{"head_dim": 32, "vocab_size": 4096, "norm_eps": 1e-05, "positions": "rope", "optimizer": "muon_variant"}
Each number is 128 + 24 x the weight over its row's rms, rounded and kept within 0 to 255. Layers, rows and columns count from 0. Numbers have three digits each. The size before them is the row's rms in percent of the matrix's.

# layer 9 attention key, 32x64, rms 0.154, rows 0-31, columns 0-63
061:167147175102121151098108122158134105096097102132147142146138071151161131110128118132142146125128133121114103156173157151089146114127137121080122125150138139133155107145110150134062115158095134
062:144102125159142176114073115126112166144106160100150141087118134123128144133122154134168151131144121137166125116071135076123121087097119116117092168106084121127153113108143147112121126119121110
061:101146081125113126121146112133112087184141138156121125117127147116086144097092121107124117098111172103107111139190128189131141160122126142129157109096166144113109131132123119102111115128115164
070:147151125075130113145130115155159125085124136143161120115129117156176099103143122156120103134140122126101118152111178141149152128128168148107124145166143098138145109145111138158094128113053103
077:110118164114149170157151163130128129111155140128147120143118126124169169150132125100124125152123116111124145067092145172103107096099155119100115119144103093177119112108134114147146127141106070
105:109113164124130070116153145092148067060145136122139147138125142152144120148138114139082125113085139140104144099154118160119081152152134113170123117162138115123134133122134120162148133135157125
086:118138139106148128161126204116124130091153167172114134128119136116159137133142164170129156140099119119132157110141136131125085151094116125167151115139099096162183121138136091134149140118146116
076:142122137106152119115137175099130135085127149123112175088131135135122115110111130090131150102141139156097110112087109134181136140084162125174104116154095145136155112158137121135101140086099097
081:121109095153123122138148144141078121134130111128086109124093127101128139080151156120152167078121153123119131135165103183106151116157104134095167145122152088121093120134100125104133142146166135
090:131132112103082118154092122122148136132144108102163134076150119118178131155123132155141098141142099127117136122120164111080105124142167074087130129121090148088170148100117156136127119126118148
093:109102127143140125150097146162142111125101099127064113151144163155128160120121139138117151126119122140193129114142143153134146110134091097122143167181129094111090165125119108145124119142181131
111:117127095147142110122091111092110133100131134121168125138125160116119090148136157144152104102113090153104114158132103110100128157159123087135152115157111128119161064119126146139136123085065127
084:128149193142106146114124119125147099144137188148189140083127143123128128145147111090094125095150132094155116132093150177128131114146144148106152103139165131136113138098116107145113147108122117
116:099134101166129146081140120133080118117137102147149113170132111133120134192095119119137132161121130139102148123142112097132152118123174132106159180090136126108099104135170139110132172135104139
095:149127151075142126141153118108146072194141140133148138142083102134166162099139097154130141122106156143131168100105133127136146122132133154152126142156150126121093158156147088149141127161145124
118:141140098133122141113113116117104114116148118155108104132100104113130096121108129140116163133123129123147146155107142111144158184122094096127138167132098135144177142092086154079126165088074099
118:146153094135089158135122128161109123076143136137117127129132130119118081144127150180133108102158156130119160160157119122085137171127080113144159155128147165116155135099091155129112102136101139
101:185150121128121124124134120135115140194129119130081116139139106101144162064126125087134155147133134106135111153136169150138086148109159124108141121124102163094131143099152132152147131145130172
112:103161122133167075140125136101096121127095085120166124098102114158131138114096118129154125151106143117114135078129125118133137119147137149105093125124151120192073123167160152149152133124130106
133:124086165090127140132106127130167143169113133122148078147172149155158160098127103085128168142157170149106123115097127114157128105071151112098147118136110144121144159118128112145131137128136141
121:174153152099114109112150140107125110166102128156135120147139155139150161118106175096125125101111104155176174134129159125127108120138097113124107091124120085094129118143133067162112112130148130
114:142133174133088164114154121131103123161105135118102108133154138129143153128156134113118139149159152123143098134125133155144096131106140098104155066097125129103081143110171100177101100116124163
097:095133156137143097117161114158130101166162139099163086154128080102130159119124126124090144137123160108133130144133124130128150090100171111150114175140144075108148108115139154126093160135149136
103:131137181143135140122142171123095125143096124106139089168158110142147139114143109136108139185120117144114135146106129151137099132106077140103118083128154088105106142157149134118136146189103142
093:138121101108120101127158172108156148111164122110108087096113072120136135074132147120106146106131102104126159121133113171139123107126139157106136133087118113145158154144123131174134107106091172
114:155150115109150132146138116098113142110105114124146095104132170090136114161099142104121086156137127125085120140107099131104108110085124117167117128126126183135171136132095180168110098098129126
093:131115120131168100145147129112091102147168129153136096110129163094099154114114078095127120120175105120142155125175106142109130146121115138106089137112102131137106059128157139127134081126120131
123:133126123122148088129151157135126127108128120134135148131100135152142111105169111113132171107135124081115114169131147112125102209132087111115122138136117166107163097086086126105122115095103099
111:169112143088102173165150134164138116153115159114142134150102150109175103125130130123106156131140075072156125160123125140083120092149140114118151143138132125155146144106115113147099134166147114
107:096099107140169157114126078098110144168150129104173140108125146113127130138141093141127143128117140166096106127140115124150132130079140136124097177084137119099113128165106122167180111132118142
112:113183156154131100122152123137124155137120142084149151143131117143094131135107128105125097080125140138141170093077104092141137127105105174162079126127181125146118128113133126113148134162148120
105:129130114094139137147114143143129140150137123119070164095113137096140170139159106111150164139138135076133155127052094177154119125125150114137133120147137107086141144094139137120110131094124138